config = dict(
    num_key_value_heads=1,
    parallel_block=True,
    init_std_up=0.0276,
    init_std_down=0.0,
    max_steps=4338,
)
Each number is 128 + 32 x the weight over the matrix's rms, rounded and kept within 0 to 255. Layers, rows and columns count from 0. Numbers have three digits each.

# layer 8 MLP down (transposed), 2048x512, rms 0.0685, rows 1974-2001, columns 256-511
111112124203070117169102137097152109173144090141116135113125106095051075106115109145098133154133120128171176070149159121119132191095116092127117160117100126170144141139079068084124119144127145080137112134101187120147138130116130086109153197103201150106081143122143118118141121114123149149113122145128070117184145100125181092124174123160097169162140166082204142139135198133116125100142125150103110120163106173093119196114090168108111144138096149116129084112106117099126095132147125119151108093143114132092125177127119187113141073105153128099124167131146200169144179148170093100109161138150149087141146187126119113162102109061174117106122108120137164205075127127125131140161062121095150132182085134158150129147107084147153119147135093183172134151108133150136112141106148
069107111146025116134127081164090137108108137157106123117123066194141114128193162095136082173133064109147115112184039228108126164126175088083187100129075119138119115121127094087173126121158071143143173117113135101158179118193170103101129110138153084193136098148145144158153164125122132145129108104146068073137136103168132124087127136095116095169167094128138165185073165142140108154097121081126206129128158145134143172127115107153205125119116114121130133179160141180071107155108174103125115133114165135162087099162158126106090098229148172197113135136151173127127110176153157146141132129118103153136142168104069127143117126104112093108179102118065162101103112100101132109071159109184173101113103175136145044117121131101129134154106111126114140077091176153109078080165103
115164162107162157167127199164111137106135148167178108117085177163108120074133121167086084134138099137150138177082123138106080203159091144123169139183109131150134090191148123128191136089105147146145116099112172100108081190155141167071140138135159137112074090114097115121175114125149170150196093146174159130074116075116072157142181077116147172139137163115150109177150085097105069149130150151074144169109165118125083104109175066052082135146147153134122196118108142219158094071163117132160222099102143119143148069117160174094145096167163153090144071131142088178180121126071145178106136091145157101155106118142087116160130169121139150101115129121078158137118134135092148123072143056158136115081107099167148131077087153090077055112124136154127107138037117123088086149218082
077116225152121176135131125151123075156180114115105151109072152144167144084096172124075097146122147140136130103092127146127152161074157082192112168131115141147096125113133131170066099136178126121113120163106185132097167114165133108176149119122157125083087189114150163129118146116117102111176137147151144061082129145114184108160107110102093168153084101193116085157092096163135140146162155135124132129101123056102158112067102175161145100145079143109116202121102141155129134183125081119115160126109080089049172177157100126097126100155124119111120129106103180166134162139115139153134173179170122141113156153093145172138122123117108179184137155164123193108124118109103161108144143146116158097149115122172111105132073188107113184192121146160157163174151084079073143128075109
033085070120116094082115078121159112127163154155149122069135168126156139185101125119084211143135151107147114118122142115152107101140119131096142117172117088142099124069106115151116151102153117118110086117173115108146214141116072150134111154162155117119077128086142121118125130097124170136167128086093114096143083144065100184173167137127109113036094137149095099177168143102131144116163102080163100122132105125203099127125128166191121141122123131142120143153119112105152101107158117149154191131164115079129094099104124131177097110108079109135155137163153072150110104066141168018137126182110134144156175118063094065099144124114092163090138094146094092082169139135068135116114154204106080099160097063091148167095118147040129121047142101124140086086119133077064167109176145
111107151096114072136141156150109109136098119051147139100200153187145123142116173058162142161143108160123083150161073088141167076161161118136086155125099111127158098123137096107078115157117113140144147144136134100140121091098150103124075205127100085154068132109141158128141156175178150135163136093109084121120166181133146111136111163129128154165132167172170161135099129114092184143126093160145109136163178164145136157154131126147135137135191129100094168134069181162149171093030139070157104157178085125074152100104115126105137140134173128192082128160111125109096112117176072157144127119160082144178230133148139124165138158109180055123100136179076113104205147136114142138157095128136095126142076152136111108205104126118084144117220074170180125142138098147111164150150154
071051112140124138117132125164159109143168149091137182138159099176116131099117151070169095145122138122178103012090160127145164105107070113034098111148164129125166144103127147100085205091161136167153137153062078115119089138077126128185119147091134076127143171095166122167087109108190147112081169171100161156156079127168133107121147096081102221139100121156117191090177107087154148158096089123085131163098134176096098166076121137110113142137081136169097150121117113070106094123113168073161093097129200090157154158147099132099162126117113100141175171080075047122188070089086093140052100148101152130125087177175084132116101126098066169149140116156142158106144154049177111147140137103111127148141125100114170106097167129091117099129127141130168145148133113136143136154096158
069150126146163130192159119141179093115119158142158073139150093118106065144139089124097145159138090114137120145076147159105147118138089183145177143100111151094115177150155146114106136102140131139110135180103122159108119132116148097164146127128166128116173076183108167133108158134181042156133142143153126139125084138131095115126117111120110141096114109147119134148125115094145086125178143153113089173126149161107110172111105118105142118130104136123089151132165136215134140151104126042123135156123131114055131133172130180146092120062110158135114205147134088151104149106152152132123157126124151143124139129147108122142113145134150125177171130155103158126135164102130130075149175104133129091162118143159149191081135115159077154149104101144091104129139138107126086155154111
160120132136119127133100077170132135136086094195111123138163077081082164147114127107125116085129122119156125100141160124146125176131137119117134085149109156128095117120076118112127133077228131115145156135183085100143127190127140109150105170142136153160080117093134088141133125090041095106136052179088130078070093049121095107113123133140128122124164169096161109183130120143105133059117154120134106092088200148122121092171179117128143091132114186128157097102084141116107093125125225159093162138097142129130128140134171120093148136147162208170197061103132081168103124134061106158208117133111183188130169109100111140086078115074211145107175141099210122081045115124203119139099175122120087164105151130119179094114085131094104129151150146179141067137088138146082116110103094
098215054129160095154124065172152118185118121140171171117142092119086128179104147122109155163111179083185119144128140172147174163119134101148127134133098186151130131150131096119125134067109139139111096108178131166123112123129118184135067101098096157098127192096134080182100119097069124175136116143129153180190151109104078105145154096131131074127126121136136157107149119106165127149071143113132140125065097081077127096119134171099133164094136152124113114093136112082123063122141090137138096074121139118135112163146111119135145130090077185149105122148155130137162137135151129138076077170109184125134139139105149111089107152109119153093106148089131118140120128147156082169123163118147145126112114110094102117125126083153130155133073142057127184112116096145104089181146106
213106076127163151083159170128125110090153130123127120143107067160080174113100085106144118152193133109070162124134141140118123143078155114109166144147144170123116111157084158089067082138178117101134199129124135140053092121131119089174086077167081137137136074103080053117176090138100091128095127052133103119119114145119101077140097117106130127142135180142111107118157129176115142136100064112073150086167091149129121161121117135134147146093156119156160121129087085137182186134075070146073060146209100102163131138078122099138104156118149098174160106107141171125089171139137118113139142142137096109135133149182149117180109124112103081145140147149147097148110073111150152180140142144122103118112083101195079119106123109121151173155166153112078168139114102127147111103143112
110154101148122135125092070152146157200104080154159068122141147108124148194177187128145106168160122143181151154109190121081143099108139161151160128120119133115120082164094168099187153146062113153120091129105107171124163108095098131121131114154125127120130136132101113132051080101160141092117096130115144175123108102083122088110148088096151101091098156167098084109167109083134181097089161059135161067124164112101112128121147117130141146179194109140139122121121081123151139143084136168154132149132090100131193082119139150069142139162083116076084130074145112136140085118136136129126135180098075133166144137144112218111132153170133136133143102134188103134111128106104092165185103120140212118082108117128087074140135140107110065146101058181085106105154114142135140168158133
183111146153140113139122182091146111128156154118052111171121112125090052150135166135145092131099104095150087148147152151154093172102128104156122098113145124102113143109176130136144177136092128101115088141093140123089092132135045142098180122076086119182135130117104056096116112143121071113130119122182101158120173120086119096115175078085124138121138145119101168148117113147136079114067098106092076154121148125097184143138136103111195057117119152097116110126141092108124082140126128175131134111093115154134125154066147088147165145122126110119153110142122116111129127082195161091098200113141126142089099131151116091134091119149108118175110177076089147132131161157088116057096103104121185084145164128072152128101092084132131103155170183092126118130148118129135127168145112
068129074144150140095137131139166125102173141110095077122165193190131069142102109108124184126149129117093128145129128149136093101106111118204086137075163096098094180156098140150103117113177104083088137153137137104205126105102088139107107139179112065115121129141105171066154163150174138138163164130125142148111099078109134120119135131087085130155148111149136119110080100123150165112102130155152134109071098112114133092141106143147115134126073112128114157145188104194109098120181117136074134137124096149145150163073156105111125179135145092134143148127130126198107180157082115119105159148116081172107026114111154087119146115130136105100087084133075093183078115129189138162149112102118108173183144149096144147065060140105110154100151062146094109146148135134138121128099125
149138179113168111119122151141114112146140109077113108099147126149071123132080152098164160132113114101105118102142096136095193125117073136048103124133151115102133112068138129137111088104106156127112167159159157127122131152153143142111136118156059099122167126124149194140162098160125122142145165137118173160066137158193172122127104146130104099141115144128138097149110143113077123143143146141136137141169147165150125091112185136078112141165114146133131141130107110156097155139132127084127074116095102148104127125145084125164143122131136089144124120134121158123093088118130098131173137132189150153116168103146152098111096095095139119072096141101124059121132128132189094134087042148107131163172084121171176155128095105091140135109166153087210109140154131130124138094105132
068156085147079151114119029094115125094178100135121113046111123068156144160131131071075145138097069133113096141082151168120147109124152100129066170106102145126132140112130144137091174095103130147143097140073153165130143135123121134115175155191111077133069120169105109160065064142101118082108106094063090064076117182184126046148000150172175132138121088094187124147143115103129148117179134124216140080128093145100108154182162162114141147149070131084131129110099096126105120138140140160126101104115078178067118097141138107156143146101088119178092099120155120142073125104116098145078143194135138153086173087110113147138161222117141115091080111095112102139149103165120104165112136143080141159159140103134122148137123150100125199087119079160106087084119121110131150159221119
045138105139116140163188137152126156068118107153182131135128142089165116170138135156109113157097144135119082099138110112092087144179089125111127128079126186140147095117109162216171115105107117123102108169129042116191154110123102076145145103166110180138117037136157131132110131112104064148133098109086103049061169160108111105125172168121140160121131164132116179091087098117057084193146154121104170171195158081109157073186159146147142168132167111160172097115113097118106145195088067111104135157131120152111099161168144107102061150142106125139133105117098112099032118081157060142145144155145148169084176115129109086151091095083112090080139130090134120103152149158165208128147127092157097099113163118137140116173101134070079158157151069113113163095113170147155076051130164
148127148132102113064086147129044164103098083110188140068164150124132209085114133138119094176071151167110154063146131116144055158137149104111142143112139076163134104169099121139141161080069130186149156144123082160092073123170141088151124131148104155097141160126152116156141121104121136102133095158134135122135110138165127129141108154106123146176139158144187106106153132121173125169092171138155175104181144072099142176110111134142193140137145102127104181145069125053168137159130125087076116113152109163121102180122102054114133132118100119106110116096107110139130156175102148127132132073036097142142135162117144127132145091119137166129137104166160096100111068180128110113129167084154120132108149122164107192156180135094103059143104119161154130172119156120154092152112162
099151101115094120133127169110064109159063166103086124186117094186150122127146151122125178062095097152124138091137074127144078113137074116115114141162168146120124161121121129101123133173113054125089149167145113144118127130159133140123052134111141161124140093141157113141088144070099145123106138114143146128113122140096213107132166085073142140140134088178156132101099176147110113098140158175112084119084168114209149071106101157115110146123081162098131108085156091105160116110130126156140150124140142153116165087163137107118112169125093109205248105142138121100105108118150063135110109066103161083123134136089131074147108084152134175170135081109124165076151124089126135127113192145138157090153151146168104105124124164082134138173128180107099170115138148165131155116107097
141160145167163135116115130138155069118154130098115166152130131137107152117116158172114154117165138068107090070120107108062130148132119081104171138141151091110139137147150134065131109164167127118114132098128120191134167156133173165123086119120170101126175139135120092140125165079156182117108129129141125126113131156125119139034053126158110116138144148097137125201166090139138107176122173108093129123098077148194128158143128133126148160146137090146056143115120137144118085126197160126161140143092106139158127134193128117150153118115179115112110088100137117105153114109192152140093143110103178119164120121112136138133119152146121094148138156142112098116152132148109139120135133120136117119123151108136147172184077181138133104084157173129105111177133113122151117163130156
063102135113156201138132085192104131135132085129160096148108095088149145103145112155145124074163115134140136208143128115136191134150109169068121112154119106143132130073114121126085129088189154097085117144113113145106186124153104106151137160179102113117122120100128142113102108119111095136104180136150166093124155099144110169107143147168170119156129118065156165122171094183145107149146103137105157152129134117133123183104118126077127167134151104137128108117105136134166135130146141116128156130145095115134102107116115128151077132138064124053114189139142121110085140148165135132119107100146114123118155119105156126126166188124089157129124146149125102095135180156153146125141098084129158093120146140115142143155145148147112156114112087109101117124102070106175130096145091
255106098160115106143118141068127141130165109162147103176137114112071097090131067084127093101187162094077174063191188086115105095096154127149133220155151059133086161111118116128139142128090059140067131160107098158113141129154113072105084087117089131139097123105124139100095093117132129150155129131118113091156129108126156113087144070097104175124104107121149129128101167159140163094129135145093101091163197104131146107155149083125169126077152079054189123073091144095182172114136118113083121112108157118093136202107190119181095094145141091149094141136124136211157102158127141115160078138102179158110104142127155138142152090128166098110154213126110086146161120149147127158142154130148125073068095182066158090189143134129121107113176071141104156132097187131167122092119120
063146103121148188149086085097098069064089117157133145114081132091175154184154125140099111076169107098094113112111156147067095125153095152126058120138140157104142135140163130150125154198106125124127194116138109118062140113172142079129124085065135112079152137102184116134094063131152116102104130118139115136120070085150064162087137103123135119096115077195117102093106100092108074172158178140104075130110125148136184129168108119154158102126148152129075104039155126178143130146114071132147171191159137150108141106169140138152162098137189126162120121192022160093113099198149090112124172091097149141113155117150181159180165067120102149127090116095144132139115106163165166175097108103112117149112115147151117087160154108106090138145110111159103048144100157136108112151132117
105158136112101120157101128079094101147081133080135166114151097118115110147089068097124135116101127127085128134128115104132144169098145183126158160110163180168119141166115167138047146126132121090146070161077077106155171171131183069190133127138182161125108156152094157131131152172150083109118076135087117153135132154176136104095149109208157137184168092174080136155118058050115107104103133104116156095096110150164117148141097093163081176131121064138132138113124147116165217131139135125117153130120085143112132111142163140083121120140107127060137149167127124185130069133144143111117110099156099167191089125128122135113073102098150140162153160165094126171110113100121143090125095129112139094165172098145193138139102179154066095151154210121146137122153110116135144163209129
142109100116181137163130144148185094166161132161060134164142108124109110096098127093109080163150142124128151116134149110108133204147190137090096146105192124113129057143117133101095086158078142127180136112130122125086154105120124123185167193097143091082131177155121137100157100054128089127135154104144099079201127190102104161124069156163063108104182089103154082093103152136124123135121075137123122156118172096115171094113059135117117144140103127130132133127129103158147118120166138087041088167155104111132170100248104129131141161167176071101120153169141102132112118154145124154114131118054151072086077093198083183083114116162171139107094118131087152069159130102110168122127095088199066101138131116119214112101127152096170134102131082134148136065137087127178127165084108
158119151141106127143133190139133148090151092154142159141179091143141043084112149107074183159160129121132186079215116121120093153065127100137134148074141127107128130123072122107153133108143147099128096114110134148132150078153102100068122140131163113105105095116139132093126130194111209128159130097112127090071178110091115150154114111177049087118042115080081083111075103116068120133160108100156137100209108105118112121170133187108117152152106138169147134073098113093162107121127120098142156085172113139178133162126092117097089185130167131119133124103136098158158096155134188096095141109141141133131143120147109128149143143112134186126097115154118106092143163136190156084147153089189149098140090109181163119124109123170079165148129141108081107148156063160112156123075147
107141157124126140095096115150114105150127162135111159109153144124114110142160112132088119079094116124153143081106094125137037089114177113080111166060074115178096144124130107180132140125162138160121170126126135061149116117116157143091132095097135063081130107161149124126175122088131156085116082157162119118172143101057128207180153137111204109103097131183117140177119050109106136143146129168170087136152126094107139128172158113100177147141081128109112148127135121185126062135157186129096158074064096161145147076173103119106101096146088134071113090121128111171143121165139110103106140088127102142136215172152086080090090156122137135165134092150093137147048116141093109154164094122204140154167106173129109123136158160110028129117079170140082163200071086093151196109138126
130144146127192144155135179111102079143150094083130125180170182062108145139135137142109164077176101129121129164095087171160089062167111136160176139167105107092121098136109130142118170127114202116098107173168163144120166117161181149143124147111086169111175100159106117114124098132141134118131075134167077139122167098063092132139073168141090103132165110189121163140162074115093135096128123126087132122119095084131160169162083119124141100201126122093088131123160144117140083151128128186115103120060110148161149128127091136102113152132101144044107130112160166169122093138086137074111158154139152068079101154181092171104127103110132143126142123126089099124153176144166163155183145155175092101136081216163092143217133170144155152137102086110057120155105117119186125118167132
# layer 8 MLP up, 2048x512, rms 0.0693, rows 1975-2001, columns 256-511
104113137108175080070131139126116149120137129099091102196105095108099129121123118142113175168069127108127108180127190123155101152185155169184129117168190144112105180139072183092161095126098094205105109134089177125112170114071106135158147132152111146109132143105110090095176106113161100094131084113115126131108094159109153114169121103133180162165157078111088132103158141115105131144184140082157121153193145083124104158126140149140169115120148066120137077114103184165101160111106166153081105121097103089140140148075136162165190123152119108146137163152200142152105088102116112122154136153078146112112109068191166129090059141073088116152105122101145130128110119139132090123130137106124231133153149077126144141152113152094208177093122087077105142118155136143110133131124131
143140134100140212080133160133104182174159066111066166132139128093143176160126133118156130107116111121163147115120066119122125119165161113127191115117121175099072097169134129096129114159153141121132098121162129196173134092119097124101145198140096177130159113107159115055096151159113139228124062150167132067200121145107141104125137078114109204164154060139150140084122152095105178081171100078186084153110122119106184123131106108083125125163149090102169145123095158133161151106154110112167158123122157155083174112142096149112160100078120109081130148151128151136093121150119121101133068102086093142143142100110111155126164135122170097167077117093143255175103138164119151158125123122146149144243127146063119092118141123139115109112231127074119117160126075129093162123098159
117170185197159085128155148105145155129135116139125161143139082093144175196148124169129146194122078173179091110113148074141092113082134159139177130152166079162124118127142112135110110059137137094094139109150123165175193136120129157140145137135158100146141122114113199126170187111114135111131097135118183113131160125208127079153178046146089131110128147126132090095137171120136196146114116140107075099090127150144113142132153104099112151114170134167147151118115137128108228149149214143181099184242168151076147136092140144171149102053136109169105224089133137210038142135124178123155158165111135130130067096208142137126113130148137193109171093132143051175142162130108163081070164169124161067159038164057135194061131167203169101119131095143102143155137133153159136091117130
142108180132136137161146101100161093138116109123060115122163119113119123126144139101168111100069092148101160129135096160098129103059149125117097154126149119123155131149163122119106113149135194097098161108130147082119140128148133127120073130019113147087135125139157102140095155121196124088066083141083073180118155144156151085129109105127182153115093141158094087115136150171105072114051153100172137111135149102109141109156138075141152097156155123128124092165129130133076161129116160150173066104132153150203092122133136146097130098118179135076123139142123155117128088171106143176151140115157155148132108169132151135100144142136139053106125141103142125118135101123098163136157121080123200152131119112122142136151131116153110120115177110124120141133156068145089130152177160
093150115154166196144199138109167137125142185112138208137121113078165136119097131172115154137118110211119125100140155190120195146121067114067153083072136141144114189165116170145083132134134149156087164124139155159171134162134138110140146124149139133164213174154118140124152103155115183107141135145208156157123101112118143102164133077123173076117174119153153100113157133115200122146105116116123153109160149101112104100148169161172120131071138142163142216131175148115122127110172127139169137072160145138140136145122149109124112148146120169107162149136121168090150073087145133127160093120140164079100097138087140122175125147133183156093121149112172154154084121088233082131115136155082125121102104144114110157123152101148164151120097110178110145115144092147163120048129096
072122137095125155090124139122139098136148148086181188065101122140073187150118105144111084132159134073133125098099122129118163124070126166149134097106181154116115188145072139075127141149207131131139182142130143180227193117184109188206155186177119106181138151108105127141145207149130112083170172112186128151135074162142124112151166122164154154123135183109153180107143142123157174153145145150137199194097092159104120138146169138149163122094173158153138159100084153202155200147142129157127095123133214141138158108121145137185158142121123075091130149187184106126113175127159176141130174145152146115138153133077090204143185091076125127117194126151057094146074069115089107181145192137153149121114099139151127092171164138125166111116144140143136104115120116178245153190171126
176162075167111085087094126103160152102139053123118142087108166099183212156092148102144134111108153118128123136186132138164110101141130156095105103153147104160099059173138172142176140174120116136093143150104146102146183105133112173149108166101096122123142154106131077152083071065073138157128111102086145095130133122112132149100165170085117089139132108140117068130110157087097165155100103113124158137139117119175125098142154123128089083143121103144143106116110125107133105180120117129151084147151124102156151134131136072108118150161083144110171071138072142089133155137143064170135084130154170111130099145137135174146143087079088136118108155104190122090134105128142144160121060160153132127158081179117106089141151112120156116087087138111144105077131150137116131143162195
187077106118090104082127166136140175158074123119114152064129152128154143159128099102139113123143136111088142149154144167091092101125202119131158129110092100144112113140146156084144190087059156123175156118117125065187097165097114151120130111141072164206149112099128144036146151115150112118177124105156182130114174091137120074073130151060114149146181108120141155138130102073113128085053153087120138093117174111149177090091111137138151099076132150140145105126169136102100074124088107120150120130140148084091130076109158053116134063199105149109145121098167132132102165125125098105144105128133150136125143115087102195114172101124136171127124111152098176136116106101174144187155159085082161173117117085148125158146101154102190156111123169111112109132114109066162125117141098
180109124148103175123194101160097080113106173210138099128103129153174062134148101159119153098185071100169139146074188115099124107147136146153163131146162127097096121113132138156156122126139085064112125170075132154119129135150083124180171157123106137095154145112111142105113169193168145083140086136108121100113156098104088117120149108148145041156135155082081193122220202149141153160088148091094145150122196148187113140132154112174154154087163200172166122129166109136156145112085155092166121135068080146114143144087098169103158104150099076124177148085120121057082182134107129150130131169085117112138125166165183145157181154181141118167147168185159086095119177134132092120142150122117153150121127091165086099143195133088080122111104140093131118166172095113188166102156155
140130145124032162085131079141072124075107136091156080062139165029173110132174146062099173151059143217149113181102133174119110074168110134091103155191113058108097106094078107078163172149177165142121037148144138149108177131151077135036048155143121105101147128163182176101125125085179156124160166117084120079162167149111213137129145123087143103153113058133100172134126162123107103156131078137136157109092132152141111143142175130113125163145125108081116177129144127083118105094162084135127220148080128150115119112143182188128107161108173171131069150100125124099115120154110120123149116116201109128081152179118121142121158136026162139136121138153140118160064148085129168125091097157125122144163137149083153155195155244137165087082111137121101066111100131101127080121173156
165099126113161118129117115132142120118147134157128102123100143138100164117091090117100114139148155138141159146138106124116119164065112119064154158109149162106065126113165157166186148104153156141111100142109067096112108139116146084089141126148068127145106193153134110136151110133142172085114137116151136073133114127126140153176119132131097064119151134132133144106105152153092117129127102168146149111155140161154138158134192126112136071139109125104080131104135154098091166183125139135174151130133138102137114154117094144155122126092132107136164103097056143088124121128097150098081116133185189094081121191044120147112138084146172141102115193116123159120100130155082120086193173153109076146161105095131211132099113132181210106083118093109122111058114141165155120128111116
123142113146078074108162081120127137091106089168141113182095113134147127086156139102149131169099167103077144110166126096103095131099137114165124128138126079148134126114118102125104119140161116112115131170156148099153090160133122140115187152091189085156134078136181113153111123141113123102127070147138101143144121064102135129182091109106076138154075081150095119132149109089080047175118135122125090111089134155111171129142134101160076142157109086045103180143116148095152149124127103107143120055114146074088137123146097106130126092126124146101086097100178131086126065129116083149140179113121103132135059108131115176128057136148130145138132114149079180112137177086138129091113146111150119116117052095107145165127102085178139046073109096057174123091195135098035127118108087
155106135173163156153172118112119156111103093120111111151093075125152107179118187130137143125119049146073158104143104112116111156143129094088117123140112163097159097141142111137129141130112143121160088163174184153091084118099140173122098124043141103163110102053150079145081154096208114151116076153145048155144146108120167172082098145141153127118140152071116091137132144136096131107136119142123119157125148089137154198087200114146107113160133135103151157121085081108110105094159101034138143162138121120079123144137158085167146114126135122111140080144115127059159074231138108105125103174104164125120142092180143140135089135139104117130158134138124106161111088127112103123168131166094157148114129141105115105140174124080137095089097124151153116170133165131102191097132119
157120125135097133108143157158100135155147120103120141111063103089114129107110106082110124136136090155137190145149078158125117101062166125127130156137089163125136122072067132159160163101080090154121186143169125214148103058113142088200141148095150142110138118170094140136130117121145096137142090101129164134152130133112134131162141142145103103132162136090171133134108138164212150144110102112121093133131186099106165200110115122153151113038154134126104171118105094101123134133145195161148146100189163124165084137112145126133112121128126131112110115156152125136191128152123131124082163055073135145116159125120083147121159175115173120167159110139176148100093121128153146127182112078112147095125211126136140120131096154164161115114117149145082117136152094159119149135155130
133157142161153113088134129199139074112099147176087153127109105182139138165052147180126129145145121160119140085109117166156148137070113171082118113094156188108176110130140127114105174153163125166161137093225106105120059096138143077106112149119129112130135126135110108123146168118139099118118074133110183145167061154172182090115171066132129132116095095075165165118110118102132087178196062189141136136119093157181133178098108117074143135076135181143129147163139107100126092117143165080089168174062126104114173113107132081107097103116114077130194087156107143170119134136109146142147124075146122065180131083088134151131142137091110153065116112095137109130106134123133181060130171133177079107130061094136025144150143162133185119134138087109169119129123164154093137111110180
147137135112087084068150134112051135176124151069161110092143117105151138121083094139133051185123110166185106126107171098145118133089090092124169110131159124108121134170150152110145171164142104120120110120075095120120116139140118145075175189096198124157168086154108083067133079133153088118104094070132199077085116142101138083090184125089138151186147073166072061138151159075110122120124158188171200161091110189096166167173157123068102135142136147107058128192106141105112148146129124143185134045110136108113161139114085120175184141146140149120144160145126077105175139096135106079110144105091159140149137128158128127143130086102136183085107075089166143093090097159169132100104190195129097182091138086097178086169141131131201170098137113133116099145167131152138158090133127
087086138129081074136109045106132125143119122121149098176119120065101097162150093076103159038140136138083109185111105123129084126120100189134164143081139090152068101053141087107111131163079121135111163119107132128134154153108108070080130104151070117135171147119164113097101109107112118182135108099119143125153185093105081166147055081143125047085153098124111165094136138130162074127183142150139173152106146085123060152147172044146086113150107089136104171129099131135080138151057103143166078086174147162106185147118178155113140143115154105128138142138113130120175084104106147102132110219131152097120186158074101090127130117091154194073139112151097104128159102117108133082101071147134122158137085157137092124104132135070151139122137137102206094109067045099069142103094144
146129104091109158078013148145159110192110124061051155133076158132163118125171122115131159135188136053130122138088140128121172076095126107116121137154173133163145161178115144128176122157139127218113127108162073128136112123098160142147142151105158105152076113136118098101139111179165174157130142052135063141134159126107146084127158131125175138139144128062094163117148127138062117126121088128197076124106146134146140131073150094037129114150172147115124136106150170187150117112171122162105121191115133155153114112078078150076101172175134167109126131132102088186150132122063165109229184177156101117108129134197100136135128088143108119085125146138143182140148135165097137109159144099135124134097120102103065138133086141120093201171101131096122182148158159092121088192150150
162136106087138164134128085119092099130096156132092142135183135155106100157087125129130095141133111145084195130185139093159173116158156136141127139138109136211089066161108140183108133090087120117136128143112111107116119093122090117100110121113106147166121110114148090166093081067144174136156182170130140120186120111159118110167154092106162169110148074105098158135170127119145122109137085168170160126134158101076122128114126160091123162143122167106070153135134100155103183100075122102114124084113128111070121086125141127105091122160193123125170096119078191131178162127113137105101164175100139163138128130166125141160127142080133097220090071098128143135131121146136135137120172152154122127140102159140126145049114094101109110096114088159192173061065204122122114114155142
092147129123166110116149133174133141104132114147122126077120150156106134170104144108125102170075109152145103098112075113126137098098147137136156103204122125154183147177093150134189111123140108145116124142163185143113169138102084098125136113124136124124129188069127151148162086114181187134157148107161100164139144132156080129104139126108096122138114105153135139149148132101120115107084170153215093073103155155113146198170129138098180103103081147096131144082117125191101091182111111113101082176123160134163170135129175083137095091155125123150127083092112121091132157159123124150172097111105144111091156085090152174168118099161076119092114153142131138081145099131123143117164139107154097123117106125114099146125126073140136109089164076153145151111113157110152159138124174
118133132127117111136159084066103141126087090100142117128077120058114136130098075113088140094102130140089134072121082099124102146152162172144178146095151127113052113095141126085082114116138122117138121118124160103113054118160113142094123087135126110140204115148131129114166106164093196155123144152121090159055104033162142122098150137142168151123111144120094115103135105138117110153085148077137172112125068117152084132115086105170091114159131146155142088102134053112121180187188103113119117159127156112117086101128189100093110114134127153113119128086100087175149100150091157138150086151069119137121130125117143123152052092111109093139108124108133070138145068149133134186108132123053113145040137118171124153118170179111161152126154055071109212163132133109135131101120162
136093135127128130029175157115163131141131129148169141141149158141128143090128115150118137094190168115077125081107118118093085043097164098135128110102137136067176117156141117101126154148129137107131135210126087166081135099197152132114108122114090141116096102112168099130131042104111097200217135222118173138172120127160114152099129138167178167114120076136132107177117120181070163137114118101097130124112174130125103140171057108103159141078077168200062191153120141114096104089146113111108086120136143076073163107122081206128140056143135111066061203109114106061118133114154145091116161132077101078098130132143101114134156090174111147052156132090184086083122123109208108118112180144195103137057113140087175124233125101131150099122135159104098113146122097111089176091107149
141160161145140147179188080143096123123127087147161132097174069153083201127131184128108121178114182155102113105057078145183136124155118103118118056149166127172142082175179181109147150148149115168126104105115158108121149098129138152053128095147137112116149104138097146148212128116106141164116126140123136158136181124094124115073098185163151125140092073147196144162115091151133096113127129115124124147110112113123149126108149133194100108132206158079118197129131113120108088139163091144119182097106129072143174128174147138092062121145160156145150130087117119054109227157123064144154122103149090132106164176153108168152075139126131120058150130089146126135169148100173074139143118117168127150108096191126089064070144134142141130151116173164144142138178136123173130090122099
136127085114140144100168150116109134114116109091088124176139084117095144179116096125163112103111134065090079122186154109122102142128157117141108158104189170146128051142092172126115175121147159160114159086157127111140124144182149127123135112168111164112120096129131113151195095143129136137160116104141116133157151119125082131107126161134145142116121143176125132111135150133129139121037131107119083107137126167095117146103096099076128155119093148120114146094145155118097142154162092074092168113141146152136153118076172142123108188056148171173185126100114148121105120138114142143121073110080091129194176081097141124079078128098198128132131126077145124078114098143138147152123118170091173087170095120135134189133064124099151123046138112136125156170094126138119158078133150
106101140111068102095159130152184121154131160128075142115164134144160140186142184109104138148103130128108093119141196138150173148148168130084111168127162137151081126150103080115096099124166113107179171099126170165117101138142093144108117101116118161119092149114114138161133138093096183126122145085150120178100149117146162138156121107131128136139158152097119106126135166096137136126174131092121062125085139166141134185119121085091143138108140088064129122092106100119145117145159108076171153100111160163201065128155137134128125127093165177111127164110131210123074088139156110102103115164140154121176131118184166169200102132091086152123143135083079164112200077093077106105076078155132119159140119107102121089135078170123097161134097129165148127152146174141141126115101091
154118126152042107123129092170138100178150167114126141165087134124123092115077118088121088188174161120129170081146186143133105116085185106164115134114127199154118134122149103109123120161092183116100129154153123149139092173158123120114063100143127135164098172120088127105146100198135133175126104121064093144146191119125099097124139088109127176171144163083182124154183098156124053113110112063128118129109089147130117118173144165208084171138163092125136100129143075116116079126163103090162139110133143123094168172133095149148119140070116147090124070088141133159143111110153172150102119163077199110119152128118101134202147178132141106118079119169160148116123108087165168127102104128138145165141140141145128113119168163103126202077121133127118148110165063152145141128126124
117140125110131104113166105131181189088150140130150181156074171146122115133098110132117113122115178101215113193118126150127152169132099120154106138120163126097048111137079097146152130104085097159086191074100135123119113091126092151133121149139084136100120144107114093184145157139079178076144094095133066137143096138158085141170119172091125103161077112140090109128155170126163121101148140138126102145092153081098067114157095157144087146112171092127143126074052066093151162194163123155090157095126137112167074165091166096117124089126150105138095105110108129110108153155113161068131100133137138149105151069046096140100134142156073118133083074113148078085084195171070141088180115160157133185126117175083136124117115147118134136144146099135104110142117066094146152115079071